Part of a small language model's weights: 341M tokens.
Each number is 500 + 40 x the weight over its row's rms, rounded and kept within 0 to 999. Layers, rows and columns count from 0. Numbers have three digits each. The size before them is the row's rms in percent of the matrix's.

# down: layer 2 MLP down (transposed), 832x320, rms 0.0674, rows 748-761, columns 128-191
# gate: layer 2 MLP gate, 832x320, rms 0.0521, rows 749-761, columns 128-191
# up: layer 2 MLP up, 832x320, rms 0.0492, rows 749-761, columns 128-191
down748 103:568447498522458455504502484452481564495488452481504492466532527478434494519475449491578497465532454543517515513534470446468529490498512554500520499521499486461571511481505475506536518489561447
gate749 103:468539566509520516536435420532468570562459474455523515519531474515524474483461514440513470499555535518485573482528450528544481460467552491506486529421465507512465515534485491600494451471435480
up749 103:513441542566522607519496490463432509512484492490528497468503531502490438500524546527506555551510449492530473505492441459540506434451465559595485539517491481477495491584487574522516516557495505
down749 104:437470536500479433578539466512480468570503474484468556452547487469497494495478496570453510498475474460566572453525491509513522516492471451560537543521485447567443462436609480460509457503598500
gate750 105:475514514499457588457554428499519414548568495525515482550549466497459512529506487449510520543611554497469446505444494385496512523452491527526551510454571527468492562535438480554529467534520446
up750 097:479572478498430489471539462608523495538448559464542451497488521437498483500460464489503439449459507493428454444479466469459519531511492395508538498430498440468456442512471490459512479535500590
down750 097:459372528537535549450451452549519511485464462458501449449503473493524504482585473486479476533427538453508471553422519500506572562507497512418465480497508597532496502502491550554485548571540508
gate751 093:518533497475485573514506483484484514510530466519494529497559428591533562504495469452479442559543445508559533528531575570515525490527551508544491498540556524535472553486476487538522475495463491
up751 096:489520566516533511436497458461524530463477511558503517548547514536480547531580486461478529427488505461594509432484437486542528562520465519520500540492509549466431539537446490480459467495494475
down751 093:544496458479482545564527558542528545521523483505459582486535473538602516473498465463460488519518432494499562550515591530479483483556531487573471518487582488562564526434485508478440509524465473
gate752 085:461522540494527509496492509427458515540499512509491523503491483544480508483448518544477476589529438475507541462521481463515503490514489470451455547534474508556456455534464471495577509481489504
up752 087:504466567507527524529486463470531522523540490422499494523518453510500578409468484449479493507537501524491488429478504506567532531549493526482457504486486527488512591506520504539462554470497532
down752 085:555442439498499489455517483505527487470509450521543468493469500521493509453587526563534480555489564462623525489546527463543466483489539527472570441475451588507466453503482510475494487608458504
gate753 104:491510474423554518481528575555484515556464539519497476507524491493492501517497491507522457511519552474553503513523494512542513490534429556533438491496471507464421486436491527550520500462548533
up753 116:529504444546485544487451464503466517445504502473522513515530530537512490568419504451504557469521510503500479450510501505438434533517609493503531625573526527553493508592542530522461521476500480
down753 115:519499449478496540502452484542529539420490543426507503571483466509484474536408426442484542471477464549468403483532481519517478556430453521510473513522481574507467528496487498487473553504473585
gate754 103:510445474468470486502486576503492480529498491455508459499556542452545509539514484524505466539523496405579540454572523559460514511515540470516517508445491451481560504529491564482494539486501505
up754 099:532455518562486448488476536497532421494483438473519558527490558504517482487542528497466482547498615512529476500557464522551559559488523572480487420505472476498525516526542513521477509488602532
down754 099:513539576557519481510512464463547501436451428498489561451443527509388478479499563468478533549483566522500505580505466477516480529520469501473507387555475569482517469564545474584418511449588499
gate755 098:496481488489505535439502481457531470485604522517459432503498575526520440510481418491498465532493476487585497420513490523481451533566528441527468639617540550505526507607501515579550536540539425
up755 093:585496511526558484518479534440512581508549476444489534504534449396518447501462461483508496572551527456512540465551503456499475553514475506451530439476412602518453549489509522498509529545503478
down755 095:494548488505528557541447494498493518484506419440447494444538513494554452460476485509488496485488518513511486488502499482551480527503487488448482483496416572407477500521415595497501550602479488
gate756 102:463509463481469514489535519437483508549502480486501484536509457407496446615504455459494539474581493435447482502485548488472534483453498513474548551510524566559491526498482461466469468590494491
up756 092:478512452513518502573473510526475500522462480538494498502482441484493483591605470493552569484527486543439436483468545484598476490516546530507526538530510516493448506521433519451496519539499476
down756 094:523463571463535503480531520502445485431459499497553501514519505577445499492498418459553496488466460490452526429484455560543563532495429471477509530548552471491484469580507524458551465531541486
gate757 097:459468464496493474504540532556478486562554495462552494544527462516501496513522495536551550481559559513496460496424612503523518519548493470515551571529521489527447477491480431526502501479473486
up757 100:518499560510522562484477513448507449427473468555481466514543563448446472452494531457496478523488432471536561505513426516518486470449506564534402469516516504451557528564439488428472536459489512
down757 101:447426541537512542449469490500490471472488485530534499533496499498561539479526509552557536446577490488500512506436542506537529483498545534553530488567531478471477526533466466486476513451462478
gate758 103:430539456531487523512476476492500534469522519495490511569514476494537440415509550468530450503582494413433546436492520450580468489548518497546581523466535548572547557478485456480521516633481487
up758 108:567490556542510503478533544473472422602524486498539526495530507501517541583453465520494534537495570528484445484542565530527451555557447466466463456514490452457459519551513431499457532400510517
down758 108:555539525555500504448495571451504437548472451472472464439452497456495472512548541509483524505562617467430511452483559521572446576605476489538490490418484548528518570526463470460454493483507492
gate759 100:499425462562526495478434517470536454522469525476546507563532476491535533506417464539518539483521535485547527468466461470537590529519461516476541577517513482468486473555473513561460465483465507
up759 101:551495476501518516496424490485511472488551534530490530436488432490482564543503465535523541482522439509449571419492519481518502463572498467471490533498500485498431478468384530533496452554452497
down759 105:530526551437544499537521477486515498490510491573477511459448483510387542496558512465515502553477409447398506527534534448521434496566570542479452511463542515542473491469461458532500522580505491
gate760 096:535445587503496446502494463551575524510473515483404433479498530508476493495501484467507440488494474509592542487517527558544417481532458479624466523536494536495447481491504485527440488585485454
up760 104:391571452495513515484547468439557505584449446485481492473468462533503526501502479496553537481479469464500495446467505443471567547509486472448475512542556506524528440417565504541574523515511434
down760 104:498525517531495525470513496468528501474465490539521550576498519545604545468439481511524556499467547447437449530468539536435530541431508522413483499502527536490504417489487497539510480466505525
gate761 108:504572499482537527448557448504504494509506540565513503513453424437473570539468463493528461514458554500526507573488519494533447488499420451482502452466515577480501529557497575513500488507503462
up761 105:500458456466493503488461551515498459514512578492465555448534527469514559521538489561532540478514417483374514407558488459515505582473471488542580468516489575528521426554561466432479450577458522
down761 107:548474523498404458482444474494469460558534440490467507497570515505636478459489541521562501497514457510485469486523487494533510516531520446534559524504515477513533505466516567612493465427420516